From a checkpoint of a small transformer trained on Wikipedia.
Architecture: RMSNorm before each block, no biases in attention or MLP, tied embeddings, attention and MLP in parallel.
Each number is 128 + 32 x the weight over its row's rms, rounded and kept within 0 to 255. Layers, rows and columns count from 0. The size above them is the row's rms in percent of the matrix's.

# layer 4 MLP up, 512x192, rms 0.13, rows 66-77, columns 0-191
size [102  93  94 102  98  99 103  99 106 111 101 104]
[[109 117  97 144 150 115 126 132 108  93 118 104 227  91 143 159 129 108  85 122 152 110 152 171 126  84  83  99 109  91 170 135 129 126 152  76 118 131 137 153 118 164 142 164  95  93  95 106 119 188 121  90 114 143 122 171  98  94 132  52 163  83 176 111 109  87 152  69 135  78 139 103 116 153  99  99 158  27 113 169  82 151 174 150 148 140 142 124 171 128 112 131 125 132  82 164 103 117 144 101  99 150 140 172 100  87 180 102 106 116 115 144 166 113  91 121 109 109 136 150 150  48 111  82 169 151  99  82 100 131 176 120 164 138 133 174 120 165  66  84 135  75 152 100 122 133 112 162  89 102 149 106 183 184 174 109  83 140 124  82 102 106 141 130 153 101 172 140 161 141 145 118  48 135 113 186  94 164 110 145 138 127  92 148  90 138  88 131  63 115 114  89]
 [ 73 125 164 112 128 162 161 117 153 188 119 143 165  61 108 145 147 164 165 124 134 153  96 142 152 135 113 151  76 122 184 114 158 147 145 144 147 118 165 102 200 142 145 134 165 148 142 160 172 115 110  96 101 137  39 185 102 137 135 167 138  78 157 155 108 142  76  95 125 125 109 149  82 141 156  90 149 101 138 149 137 137 124 145  99 155 115 137  94 163 120  97  84 110 113  94 114 132  90 128 131  88 126 174 103 121 123  46 191 134  84 135 142 121  88 160 110 124 170 134 145  97 104 122 112 123 132 180 139 109 140 145 182 159 157 127 120 118 159 127 114 193 158 135 115  92 163 167 148 138 234  45 130 129  81 106 144 105 137 132  80 173 190  85  97  72 136  88 149 112 130 192  83 184 124 115 117  94 164 164 109 139 150 136 112 137 143 101  39 152 119 177]
 [ 92 192 121 171 114 162 120 135 199 130 136 160 114 162 135 166 161 206 125 140 127 130 114 169 103  93 114 160 125 136 202 171 126  79  93 134 117 124  79  74 108 140  71 132 147 139 110 114 133  77  71 139  78 110 139 102 140 174 125 171 159 119 153 141 129 134 179  68 136  88 152 205 194 142 130  98 120 180  78 103  80 113  97 143 165 100  79 113 137 151 113  56 114 117 156 107 106 144 130 110 154 101 143  94 147 149  83 119 164 125 143  47 112 138 142 123 165 193  93 146 132 146 176 111  80 127 108 149 153 121 124  93  57 112 126 174 158  87 142 144 146  78 117 132 130 144 168 107 114 151  83 105  99 177 133  93 105 186  84 136 120 114 161 119 113 164 180 142 105 192 137 149 135 184 153 125 106 134 148 150 158  83 106 167  86 135 100 138 120  64 140 136]
 [106 106 148  68 112 134 190 177 153 115  68 121  78 156 116 191 144 139 178  99 146 108 149 109 147 170 129 169 192 101 113 138  79 148 149 132 117  74 106  88 114  79 106 128 100 101 137 139 161 155 152 109  95 133 120 120 118 122  79 192  79 129 169 182  94  57 127 133 168  95 159 195 106 128 129 147 114  68 139 114 107 134  91 127  84 133  91 227 121 123 218 157 124 121 150  83  77 142 122 120 141 109 107  90 139 157 138 144 126 125 207  98 133 150  99 139 113 145 118 152 138 101 142 169 129  95 171 126 182 111 152 149 152 100 136 188 166 116 104 177 138  94 135 105 177 104 151 178 179 176 132 143 120 129  69 161  72  97 125 142 155 142  96 157 130 111 134 171 132 145 148 168 147 139 113 128 169 121 170 120 173 104  95 122 123 100  88 161 164 183 117 166]
 [107 139 105  92 129 111  87 130 100 111 166 191 120 126 141 106 158 108 149 190  96 128 161 105 224 162  92 148 106 103 148 106 140 116 207 137 100 198 182 143 113 147 105 151 110 124  73  96 143  98 138 126 122 147 152  84 110 135 159 149 111 139 147 131 160 132 110 128 139 146 128 169 130 118 172 137 163 143 118  80 178 176 148 144 125 127 157  94 150 132 194 164 142 147 178 117 149  79 111 117 151 113 138 108 148 162  93 159 143 188 119 118  71 128 143 108 141  92 141 161 112 172 190  98 120  82 137  97 159 173 179 130 104 153  96  96 152 110 118 105 189 142  94 148 120 160 113  64 203 136  98  82 221 141 134 133 150 204 145  99 185  73 147 161 107 112  96 144 109  86  96 116 138 109 120 107  82 186 112 186 102 147 154 139 126 142  99 160 154 115 189  88]
 [113 162 135 124 118 128 173  93 120 135 140 114 107 119 138 181 106 113  85 112 166 143 107 191 162 160 139   0 137 119 107  93 172  68 147 178 153 157 109 127 145 130  56 135  75  65 138 101 131 131 143 147  97 197 107 120 128 155 138 119  96 127 109 123 143  87 107 151  90 133 109 125  71 141  79 146 159 163 138  85 167 203 169 145 155 150  91 141 167 159 114 145 136 123 151 181 159 142 156 130 119 143  98 157 141 109  84  73 148 174 133 131 145 106 168  97 134 146 135 106 155 124 150 150  89 125 108 171 139 126 139 127 117  82 152 178 137 126  99  74 182  80 133 110  81 122 102 141 176 153 153  68  91 119 173 106 105 149 148  86 136 103 118 112 125 174 150 172 200 115 142 140 125 164 161  74 149 174 131  97 170 125 159 102 136 129 134  24 102 133 112  99]
 [115 130 130 129  78 154 105 141  76 103 151  79 120 124 106 113 143 150 118 106 123  93 158  99 127 112 119 130  97 153 141 150 131 176 148 193  90  74 124 121  79  89 112 167 111 145 112  69 132 134 148 136  92 136 175 166  80 195 120  79  93  87  90 138 215 144 133 135 121  74 100 155 136 140 143 184  96 239  96 106 164 177 153 148 175 145  92  95 174 119 101  88 121 104 136 172 113 164 147 127  47  98 140 153 112 109 108 104 126 129 115 114 168  87  93 163 154 189 148 134 169 166 110 119 164 113  84 106 118 110 109 177 128 186 148 153 114 115  78 131 118  87  97 125 148 120 114 118 138 115 202 133 177 171 190 111 187 112 109 112 116 118 176 109  62 186 143 138 111 106  97 148 170  98  74 132 145 142 135 152 125 103 117 125 188 134 110 106 100 154 169 131]
 [122  86 144 167 127 127 139 141 111 124 160 110 127  96 106 157 150 110 137 141 130  99 141 120 137  62 144 187 124 150 132 126 105 114 168 104 131 110 130  77 116  74 152 117 142 140 101  88 131 132 221 115 143 176 101  67 214 155 133 213 151  93 156 121 117 188  87 138 130  86 120 147 120 124 119 119 127 162  96 139  90 168 181  64 173 150 152  93 126 183 181 122 125 182 119 108  77 126 144 135 112 173 130 154 136 109 137 134 169  96 197 143 126 119  64  83 144 101 121 194 162 139 109 148  96 152 143  90 141 104 142 203 165 138 128 105 155 111  57 146 119 164 137 136 185  94 103 124 138  90  67 142 169  81 151  72 140 146 128  87  68 193 137 100 136  95 158  99 154 160 121  62  93 105  98 142 177 167 128 117 131 128 166  98  82 124 139 115 156 152 127 140]
 [107 134 116 125  89 151 135 123 128  75 119 155 104 164 140 139 151 152 148 114  83 135 133 162 156  69 111  87 129 133 140 199  64  39 177 180 141  53  38 160 127 109  64  62  87 166 160 170 127 108 171 136 155 148 105 193 221 132 135 178 135 123 152 107 113 132  42 127 134  69 140 105 144 120 136 191 130 136 132 159 147  96  87 148 125 157 101 106  72 122 120 130 114 199  77 146 205 146 145 128 155 131 127  98 122 110 151 155 156 151 180  99 131 170 116 134 123 127 157 151 138 149 140 143 139 141  81 176 137 147 118 152 118 122 115 123 173 172 150 137 139 108 124 147 107 154 159 114 126  84 129  90 161 147  91 151 104 104 183 165 101 109 134  98 175 136 102 128 168 132 135 109 160 172  94  83 136 132 129 153 108 117 148  95 147 147  95 159 114  52 129 104]
 [132 136 119 165 141 120 127 142  88 153 149 161 102 119 117 103 116 123 110 191 124 152 136 188 119 106 116 138 121 124 122  61 183 118 100 130 145 124 123 180 105 168 107 169 128  61  85 220 139  90  86  38 165 182  98 145 181 132 116 136 187 123 155 101 100 123  47 119 111 174 108 134 129 125 146 116 130  80 120 142 158 137 134 132 138 114  84 124 123 124 110 106 131 119 140 154  58  79 154 112 116 158 132  94 126  98  97 112 162 161 183  86 120  81 132  82 141 114  69 150 124 148 113 192 185 140  95  61 114 105 140 120 147 171  90 120 126 110 182 150 146 154 119 194  94 176 119 114  87 119  94 107 145 147  50 176 156 143 147 119  80 164 135 135 107  84 142 138  78 169 124 136 137 148 130 180 138 125 101 106 139 157 214 131 115 154 111  63 121 183  99 120]
 [ 92 129 177 152 183 118  90 123 144  65 152 125  90 132  92  97 138 154  71 116  86 115 120 212  63 180 132 134 103 121 132 120 131  96 136 119 165 113  88 129 170  94 123 149 123  95 118 147 176 147  76 137 129  92 174 143 179 141 104  97 153 130 102 132 196 152 118 135 111 167  74 116 184  74 155 160 139 130 116 152  99 156 139 169 165 139  89 107 149 114 151 158 136 155 137  42 161 131  83 165 135 142 152 162 107 123  88 127 189 115 166 227 120  99 109  83 198 119  86 117 164 182 135 126  74 120 147 184 175  95 183 112 140 148 111 127  91 117 145 119 106 185 120 112 173 129 103 132 159 162 156 123 134 114 108 111 123 119 147 105 100 133  97  91 102 102 172 105 207 132 131 142 134 164 116 162 166 181 139 200 102 100 145 145  95 141 123 119 145 175 104 105]
 [137 138 138 137  78 150 152 169 136 139 161 126 119 109 129 104  81 125 164 105 159 110 146 111 121 108 124  92  99 159  92 127 152 125 125 158 134 180 118  99  66 112 113 115 134 120  69 118 135 154  75 173 190 172 195 163  88 133 129 117 143 140 168 152 142  33  40 105 121 148 124 126 129  52 141 175  76  90 103 120 185 127 121 121 177 124  85 152 126  99 111 170 136  91 128 120 124  72 141 122  97 109  87 110 136 165 123  48 168  91  76 173 128 110 139  74  82  69 130 133 141  70 151 138 191 105 112 160 155  88 130 180 109 144 100 112 173 152 152 112 151 155 138 148 166 145 135 137 131 117 143 108  99 168 112 185 179 188  74 110 152 176  77 146 120 118 161 147 115 172 163 159 135 146 150 187 163 180 117 139 130 165 134 136 121 145 163 166  98 176 102 111]]
# layer 4 MLP down (transposed), 512x192, rms 0.121, rows 66-77, columns 0-191
size [ 99 101 100 106 103  87  96 108  88  99 106 106]
[[149 141 146 168 148 105 106 101 179 105 112 145 114 162 107 164 103 147 151  73 132 156 147 141 116 153 131 121 147 162 130 138 130 102 150 110 109 113 104  96 117  96  95 143 118 128 189 126 160 111 114 140  94 129 189 133 118 165 142 230 172 151 126 118  98 146 132  63 164 140 114  47  92 115 176 108  79 137  41  29 109 153  81 131 113 114  97 125 103 119 157  88 131 169 157 209 152 153 144 156 145 159  95 124 145 181 127 165 141 177 128 163 113 172  73 119 102 171 144  89 147 140 113 178  69 104 148 106 147 155 110  95  96 155 138 104 102 136 162 141 131 154 108 153 112  88  78 159 136 175 149  90 124 143 115 102 139 132  68 143 108 131 117 175  38 175 194 126  86 133 147 131 137 117 137 125 201 118  96 147  83  98 164  82 111 152 150 108 141 126 166 158]
 [152 131 112 122 123 137 115 108 184 137 123  96  93 130 154 171 117 144 129  97 153  73 191 139  99 181 130  65 137 115  93 147 145 173 138 176  77 113 110 120 121 101 149 119 162  85 141 127 180 113 158 156 153 103 106 109  90 145 142 174 115 211 130  99 112  72 116  92 122 138 147 150 165  85 143 131 131 163 137  93  71  97 178 123 187 179 173  98 156 137 120 119 166 123 166 112  75 148 161 153 119 127 121  73 142 134 165 107 116  96 107 116 114  79 125   8 175 110 119  60 119 101  66 172 126  81 112 151 136 178 145 125 139 169 118 122 105 123 136 112 170  69  94 104 120 111 153  31 146 128 118 126 122 148 133 135 126 133  87 113 169 149 141 146  89  99 150 102 142 121 147 170 162 135 123 115 120 209 182 107 195 122  99 158 134  85 193 110 152 107 134 147]
 [126 163 120 138 135  82  97 110  77 165 119 146  88  77 121  44 133 135 150 124 115  85 128 133 112  89 174 130 117 160 118 105 129 139  86 145 143 153 134 105 126  81 149 156 183 118 101 175 122 106 191 125  78  90 159 151 240 123  99 144 110  98 146 157 160 129 170 125 107  45  87  81 133 105 152 134 159 135 129 194 130  99 131 115 110 105  99 127  75 145  88  72 130  83 144 110 120 155 170 147 130  86 150 122 155 130 195 160 128 138  89 114 123  65 150 107 179 175  98 109 147 142 132 171 140 205 101 124 108 115 127 171 162 122 160 183 105  37 117 139 187 106  97 159 150 113 119 131 118  94 136 138 160 128 144 147 139 131  25 141 121 109 181  95 108 118 151 101  66 109 148 155 123  97  86 128 131 130 125 184  93 108 103 135 171 117 113 159 114  94 146 135]
 [129 117 117 117 123 113 107 126 159 129 114 109  75  45 154 118 146 115 131 101 145 116 140 182 153 112 153 169 167 141 185  52  68 124 158 154 130 119 173 106 151  89 151  89 155  77 163  97 139 109 127 175 125 166 149  82 129 118 138 135 149 137  57 136 154 132 134 121  92 166 140  91 152 127 208 132 124  78 155 149 137 148 127 142 163 159 139 159  91 148 120  98 153 162 114 186  81 154 178 162 131 112 122 136 191 143 103 135  74  98 134  61 113 143 177 115 150 176 160 165 146 199 104 130 118  46 184 136 159 126 136 117  94 140 139  51 103 181 155  91 152 125 225 106 149  62 163 146 142 120 137 163 139  87 123 135 110 104 159 145 125 109 118 164 135 143 122 150 103  65 164 116 126 108 132 145 156 167 111  93 192  76 131 112 153  85 132 110 129 120 179 155]
 [156 144 150 166 128 104 126 150  92 103  75 148 137  71 135 180  99  99 147 131 165 104  81 171 122 135 174  65 125 160  81 161 116 104 192 135 123 173 140 101 105  73 154 135 113  87 151  68 129 152 142 129 120 142 142 146 191  72 122 117  98  87  90 101  32 133 115 148 136 131 198 181 140 149 172 101 182 177  74 131  72 138  72 166 146 166  57 105 103 168  88 107 147  72 156 120 146 139 173 133  87 105 168 152 110 107 158 117 146 103 129 107 135  87  74 173 140 113  97 119 117  76 130  98 147  93 175 161 149 148 134 103 150 158 117 127  94 128 158  84 147 110 142 137 121 145 163 127 150 153 135 173 144 127 139 107 173 135 114  50 131 171 134 154  63 163 175 112  91 135 120 118 100  95  87 105  94 112 133 157 114 101 171 102 138 190 167 115 107 113 132 168]
 [110 107 112 125 126 142 126 144 126 179 214 119  78  26 126 129 136 100 103 160  89 102 154  94 145 125 124 189 127 142 150 124 158 169  71 177 148 120 119 136 138  76 204  75 146 158  95 101 150  97 127 169 162  73 146 120 139 126  91 113 137 162 200 139 126 109 161 138 130 138 161  99 146 163 186 100 145 107 124 115 197  86 101 160 123  79  87 123 138 173 103 107 158 173  98  96  99 108  87 145 137 140 161 125 160 117 122 169 112 136 153 119 124 191 118  80 110  98 145  76 125 125  83 130 146 165 111  81 104 127  66  54 138 118 123  62 163 131 134 175 142  97 146 100 177  99 215 149  96 114  85 106 160  77 109 147 168 143  94 121 135 108 162 157 132 117 129 130 114 144 121 122 147  69 112 130 175 160 126 116  91 132 100 173 165 114  73 176 162 123 120 129]
 [ 95 162 177 177 129 112 172  92 160  95 161 149 103  76 121 144 138 131 108 117 140 113 110 128 128 171 171 170 164 150 172  93 113 108 143 115 139 161 107 150 162 181  57 111 132 166 151 177 145 126  51 110 124 123 116 180 115 162 111 142 130 129 188 155  68  91 126 133 178 150  86 173 136 138 126 148  61 118 122 222  98 101 147 128 153 138  97 140 112 138 126 170 154 126 188 140 125 121 157 113 135  86  91  75 152 119 158 171 137 109 100 166 140 117 187 112  89 136 138 181 113 152  87 169 107 157 105 150 103 140  84  94 118 122  81 180  62 143 167  94  61 150  99 164 107 126 168 124  87 144 135 126 190 109 169 159 136 113 130  93  97 125  86 130 170  87 119 116 139 150 123  94 143 131 181 100  83  83 113 143 107  93 194  65  85 145 152 114 144 180  90 153]
 [148 165 130 207 139  88 147 170 157 140 179 162 116 171 130 143 125 134 175 133 120  39 174 139 121 191 104 155 123  70 135 172 140 129 123 172 163 141  98 147 101 127 112 114 137 156  62 147 154 142 132  91 146 160 145  84 125 115  88 135  65  62 115 104 166 129 156 118 156  68 109 109  43 132 150  82 143 139 132 149 124 157 158 149 175 117 113  80 114 115 129 127 159 130 106 146 130 155  65 209 130 117 115 113 163 178 165  76 160 193 103 144 161 135 146 127  79 127 134 114 116 135 115 168 140  97 128 182 143 121  86 140 135 113 171 195 135 156  83  83 184 130 171 128 163 127 123 139 136 120 127 124 162  90 144 138 101 122 126  91 141 143  91 117  94 148 104  99  92 111 165  68 148 119 124  98 198 165 123 125 100 155  16 119 112 126 111  90 157 149 165 125]
 [121 130 133 153 113 172 146 171 113 186  98 128 151 130 121 119  74 138 109 128 176 120 102 155 148 158 133 114 139 113  83  94 156 150 137  86 118 226 168 127 151 113 102 175 148  82 153 140 121  82 145 142  92 146 167 132 101  94 193  65  73 144 150 149 119 136 196 168 132 123 126 120 147  94 131 110  95 117 151 121 126 142 110 152 151 129 114 129 196 109 189  93 208  73 159  94  43 153  44  70 154 111 175 172  81 160 120  99 114 145 165 149  99  69 157 125 118 128 131 147 136  90 144 133 113 167 135 132 128 136 174  88 118 165 149 157 156 174  30 109  92 133  94 130 159 101 102 166  90 146 105 139 144 155 133 135 103 119 170 123 191  58 142 130 138 115 122 108 106 162 159 170 109 147 141 179 140 144 132 157  81 147 107 128 128 101 148 117 130 128 147 200]
 [138 140  70 133 138 125 135 150 112 114  79 164 169 165 113 165  99 106 148  88 182 134 163 142 113 135 124 134 155 123 136 161  81 168  68 142 137 150 130 137 114  97  98 103 181 146 151  63 121 142 124 118 126 111 126 103  70 166 172 121 108 141 104  88 165 122  91 126  98 156 110 178 118 168  81  98  90 146 130 100  98 121 150 174 180  75 121 161  92 166 153 148  91 141 156 192 116 130 130 130 175 148 131 119 160  99 168 148 137 111 119 176 116 180 169 138  91 120 103  66  93 147 117 128  76  97 138 165 173  54 147 163  83  91 139 154 146 130 148  64 113 186 137 104 133 159  92 109 162 181 157 115  61 118 163  96 123 159 125 136 151  81 120 157 115 161 180 145 120  90  81 138 169 125 172  79 130 118 124 114 118 135 104 103 101 139 120 217  32 102  64  80]
 [114 162 108 178 115 115 178 116 165 151 141 108 117  74 135 134 101 131 154 158 133 100 144 128  64 168 131 124 113 148 130 173 123 105 193 149 130 135  62 204 133  78 130 162 140 144 135  89 163 126 124 133 158  82 177 137 101 120 137 128 164 116 140 150 129 122 107  98 117 113 118 173 151 198 116 118 176 103 149 143 148  73 132 109  49  81 172 156 145 107  63 141 100 153 212 126  98 198 116 141 161 118  98  79 160 180 106  79 113 142 176 135 133 140  94 112 144 137 217 122 146 124 168 142 185 117  75 111 137 185 194 177  90 133  86 143 158 166 139  98 142 100 110 118 106 140 137 138 127 109  42 143 131 120 187 127 129 116 155 107 100 115 188 153 136 121 127  89 140  97 166 121 128 107 138 117 147 147 123 157 138 115  38  73 107 148 192 120 115 107 135 131]
 [120 143 124 106 132 156 185 137 158 163 148 101 125 133 110 145 164 126 109 172 114 106 114  65 108 113 152 144  96  56 161 119 182 125 126 194 215 105  99 148 112 181  97 113 121 103 117 161 121 125 138 132 135 111  80  82 195 137  85 113 101 165 138 163  96 144  78 133 151  78  91 138 190 150  96 105 148 141 147 150 150 151  81 104  93 132 101 111 165 132 140 103 138 141 116  96 161 151  77 130 140 130 135 115 178 126 167 125 118 167 109 176 138 107  65 141 132 110 123 162  86 200 113 108 120 174 105  79 127 187 150  65 124 105 153 184  61 116 126  88  88 200 114 140 115 158 129 130 159  61 149 134 146 149 119 104  71 129 103 120  62 152 120  91 113 144  98 171 122 144  80  88 106  84 129 119  84 115 111 127 105 167 102 199 125  45 120 112 155 125 183 120]]
# layer 4 MLP gate, 512x192, rms 0.128, rows 67-78, columns 0-191
size [ 88  98  99  99 100  98 101  93 105  97 101 103]
[[108 146 131 143 119  84 162 108 101  90  69 138 112 179  87 131 148  41 131 120 153 171  89  92 169 138 128 124 144  91 173  98 116  65  97 114 187 163 110 143 105 166 116 156 150 134 152  89  73 207 107 141 116 109 129 125 143 121 150  55  80 169  68 108 102 145 174 179 120 134 119 137 139  86  91 101 137 148 131 139 114 144 124  87  98  45 120 226 130  87 194 128 172 170 119 169 166 138 141  82  98 141 137 112 101 156 176 166 121 101 197 133 155 114 109 100 150 139  43 196 144 125 143  95 182 163 146 126 121 109  97 157  84 144 125 182 199 115 146 107  87 105 140 140 178 105 127 125  86 123 128 140 120 129 141 150 135 135 142 180 150 146 123 134 150 116 119 145 129 170 104 131 116  75  79 168 121 103 121  95 106 111 144  86 118 115 121  95 117 152  95 146]
 [ 94 149 144 125 186 184 119 150 103 143 139 120 147  90 145 190 112 146 104 181 114 160 120 109 110 126  88 117 181 122 127 115  77  30 114 110 137 114 132 155 174 104 131  62 169 149 133 141 115  88 177 132 139  86 130  69 117 160  98 146 145 100 113 144 122 114 178  85  50 155  95 130 106 150 120 158  97 144 135 119 117 190 119 180 165 100 161 154  70  90 142 125  97 157 154  70 111 111  98 109 109 119  70  87 133  96 146 169 125 127  67 194  85 156 128 132 145 140 158 126 116 100 111  78 121 105  86 134  84 159  48 109 155 107  48 110  95 112  87 125 173 172 110 150 119 140  67 116 179 178  91 148 197  98 112 125 153 171 155 117 102 127 146 164 136 156 141 115  82 158 144 159 120 146 182 123 131 161 151 128 113 104 149 167 118  75 173 149 138 125  98 118]
 [142 143 140 126 183 139 137 128  93  72 134 146 131 116  96  92 120  89 119 126 142 117 130 140  70  75 137 141 137 139 140 108 138 111 165 110 108  98 111 115 108  80  43 153  98 127 128  94  89 101 133  91 194 108 155 158 105 120 107 140 135 125 210 136 158 114 138  97 134 112 144 180 158 165 110 181  99 106 148 173 134 110 126 126 135 101  93 126 184  80 168 163 165 113  76 134 121 117 114  79  94  95 109  51 182 132 141  94 145 112  86 142 143 123  86 131 134 152 130 110 148 136  87 149  89 117 147 170  75 120 124 154 114 156  97 158 145 195 104  98 126 101 109  89 116 134 168 157 112  94 139 138 135 120 144  86 136  82 148 111  36 163  58 161 154 101 103 163 152 165 145 208  85  92 132 136  80 121 241 173 135 153 114 149  71 142 128 121 202 123  98  94]
 [ 95 132 113  71 155 187  76 166 185 110 183 134 115 157  81 158 103 117  72 193  88 163 160  97 153 148 108 115 133 126 146  72 132  46 151 174 115 125 159  17  86 163 114  87 142 152 126 140 155 123 129 155 132 130 139  61  85 111 150 123 113 122 171 132 133  88 154 119 104 132 118  85 192 157 154 157 117 122 132  69 175 113 135 174 187 146 145 131  81 125 125 119 121 136 172 122 141  97  93 142 155  32  92 122 155 121 134 140 187 172 143 114 134 164  84 105 141 153 133  95 157 147 149 127 129 106 172 105 104  79  59 136 142 124 118  74 137  93 185 146 148  91 108 135 142 138 115  97 160 101  53 152 183 159 103 116 120 153  89 116 163 116 141 110 155 136 103  96 165 111  84 133 127  93 102 129 149 140 123 128 136 166 157 191 112 175 123 123 164 104 150 115]
 [149  95 179 128 122 193 190 164 104 172 130 142 139  86  90 136 146  79 165  66 128 170 154 139 115  60 128 141 144 132 129 115 145 169 169 152 136 110  74  78 164  81 166 127 118 139 111  97 137 122 153 129 166 137 128  83 149  86  86  79 195 147 163 194 123 122 199 145 103 127 153 184 131  93 168 146  43 138 134 138 119 115  80 109 136 120 116 119  94 130 126 122 124 157 105 102  69 144  88 167 149 159 161 140 146 116  68 140 125 104 132 106  85 155 111 130 119 142 164  96 133 184  50  98 132  95 159 142 134 140 104  75 165 160  47  55 176 105 131 143 158  90 190 144 134 106 131 116 116 140 103 114 180 126 105  95 124 181 175 166 128 149 171 110 134 145 121 121 127 150 156  93 171  85 113  84 191 104 145 118  84 150 158 145 157 151 104 145 158 129 148 151]
 [117 128 100 138 139 100  85 111 136 137 135 149 154 145 174 107 202 132  85 156 123 171  95 176 108 168 117 123 115 125 118 142 127 212 144 103 145 126 119 121 136 127  89  94 108 211 157 113 143 124 147 119 115  67 169 126 126 100 169 187 102  93 160  78 110  78  96 116 169 133 139 158 134 112 124  96  94 143 117 192 174  68 122 104  97 160 135 175 119 126 124 144 195 134 101 119 229 129 120 120 102 138  89 155  96  54 132  58 140 113 124 126 171  96 110 112  88 155 144 173 123 118 150 143 167 105 136 101  87 154 105 127 147 191 150 128 112 131 192 136  71 141 208 137 123 149 135 140 104 153  92  85  80 209 106 123 146 138 145 135 138 191 145 192  96 112 126 116  99 154 140 123 103  48 112  84 100 125 174 135 131 115 147 113  96 123 188 135 109  95  99 124]
 [178 171 164 149 147  94 141 128 151 113  91 185 109 170  98 105 134  88 169 164 162 107 136 110  69 130  48 143 156 136 145 122 205  67 120 127  99  91 157 135 153 102 179 134  70 155 104 122 144 101 143 188 104 105 163 130 113 125 120 115  93 144 112 157 118 156 156 128 109  56 156  84 162  90 150  86 163 174 141 136 110 109 131 150 127 143 118  96 112 129 152 144 156 124 123 124 121 134 111 190 160 160 129 145 110 158 127 105 163  93 179 110 138 153 115 148 110 116 160 115 134 118  85 166 113 106 138 136 126 121  77  96 146 112 136 123 186 126  72 132 131 134 205 203 177 176 123 241 180 117 113 145 179  80 168 131  68 153 113 160 192 151  98  85 144 113 131 100  82  74 106  69 111 146 110 113 108 131  80 106 128  80 156 150 114  93 162 125 162  98 152 147]
 [113 119 139 126  73 135 177 147 137 152 161 187 102 114 125 114 103 151 145 109 154 141 135 101 128 110 108 112 177  98 144  89 151 153 161 100 106 135 142 102 107 137 190 133 159 184 133 145  99 122 132 127  84  85 176 149 126  95  87  81 125  51  95 169 115 114 154 141 107 191 124 111  84  44 100  39 155 146 154 142  89 120 146 148 144 162 112 195 171 135 181 117 154 106 121 128 143 134 199 153  93 109 115 159  49 152 131  81  77 144  68 108  94 119 120 144 124  44 121 105  83 141 121 121 147  85 158 157 142 176  94  82 107 185 150 110 153 161 139 169 105 145 111 116 162 140 147 163  59 161 127 112 137 151 128 149 114 146 115 123 158 119 155 139 170 148 140 145  96 188 123 169 128 167 157 181 132  79 151 112  82 106 106 114 126 100 136 144 159 171 117 216]
 [ 98  87 130  86 102 100  66  60  92 204 148 129  99  80 130 127  89 130 159 136 170 108 110 158 102 138 181 134 126 115 129  96 168 129 154 123 175 118 102 107 184  60 154 147 102 102 109 150 200 153 133 127 122  86  78 136 155 207 170 180 110 119 145 145 184  87 133 143 123 113 193 161 175 119 144 156 126 139 102  85 127 122 149 148  93 105 131 162 144 106 106 120  76 101 196 141 125 100  77 133 155 112 162 138 160 118  98 101 141 115 117 116 143 159 148 164 134 103 152 142 120 143  96 156 113  91 184 102 126 127 110 123  98 112 123 102 127 115 176 180  33 124 118  93 163 168 187 128 120 146 156  86 154 127 177 105 130 138 120 133 117  92 141 106 115 140  85  72 142 133 214 110 159 139 150 111 149 138 148 132 144 105 114  57 141 156 137 148 158 114 206 213]
 [136 103 139 148 159 116 128 119 113 113  68  91 140 128 171 100 156 107 109 116 100 177  93 140  87 132 126  79  84 110 125 143 128 107 136 115 153 105  36  86 165 124 141 181 172 104  92 186 134 110 138  96 120 105 136 130 152 167 170  61  96 147  88 134 153 165 206 109 137 118  80  93 141 181 178  94 176 165 113 152 171 158 130 125 153 152 128 142 103 124 126 117 153  91 143  70 141 168  84 127 103 144  71  94 155 106  77 129 141 126 109 171 105 119 127 139 112  94  58  95 131 116  94 122  80 116 119 127 145 102 131 157 170 102 154 175 128 177 136 116 105 106 128  41 150 154  45 145 135 103 117  96 101  90  80 131 119  93 135 137 150 104 132 149 120 199 164 128 170 158 157 116 122 106 107  47 165 124 151 185 127 161 156 169  85 170 130 146 197 173 152 172]
 [189 104 210  98 158 134 123  98 128 134 134 181 151 159 135  60 147 176 155  86 125 117  75 127 107 134  74 152 152 211 174 107 139  84 115 156 106 142 146 115  82 108 121  95 146 132 154  93 150 124 155 122 140 122  81 132 124 159 130 123  96 115 124 102 126 133 111 135 145  93 104  73  79 129 133  93 132  87 174 152 106 146 122 162 160 119 123 168 121 115 129 150 150 178 125 140 132 184 131 169 189 103  86 142 119  68 119 164 118 124  94 132  86 110 143 109 166 125  99 104 134  74 189  97 184 130 151 146 159 159 101 158 117 181 160 145 132 179 113 135 180 123 168 142 149  55  99 134 119 137 130  90 145  96 124  61  92 123 143 136  72 119 157 130 196 111 158 115 120 143 129 170 157 142 114  77  86  79 191 207 123  85 107 140  78 208 168 128  86 167 139 146]
 [151 106 108  93 122 145 160 133  50 119  95 111 163 128 114 100 115 129 171 106 119 158  95 161  58 123  87 133 126  52 171 117 150 123  87 128 168 164  75 115 155 139 111 191 142 174 145 110 162 102 113  91  88 131 108  66 153 158 158 156  97 169 103 118 161 140 119 118 152  93 154 134 141 125 123 122 134 181 101 106 113 163 196 115 137 157  98 117 146 136 146 139 107 100  88 155 155 131 197 163 126 118  94 159 108 207  91 119 177 102 216  42 140 161 114 139 100 103 139 144  67 124 108 112  80 146 119 142 179  96 111 121 112 142 104 124  81 103 161 101 155 149 154  67  99 136 133 166 113 102 141 135  66 148  57 123 173 115 133 118 163 109  83  87 179 140 117 116 153 123 109 103  80 176 170 151 148 179 156 109 149 142 166 186 128 105 144  99 173  73 141 150]]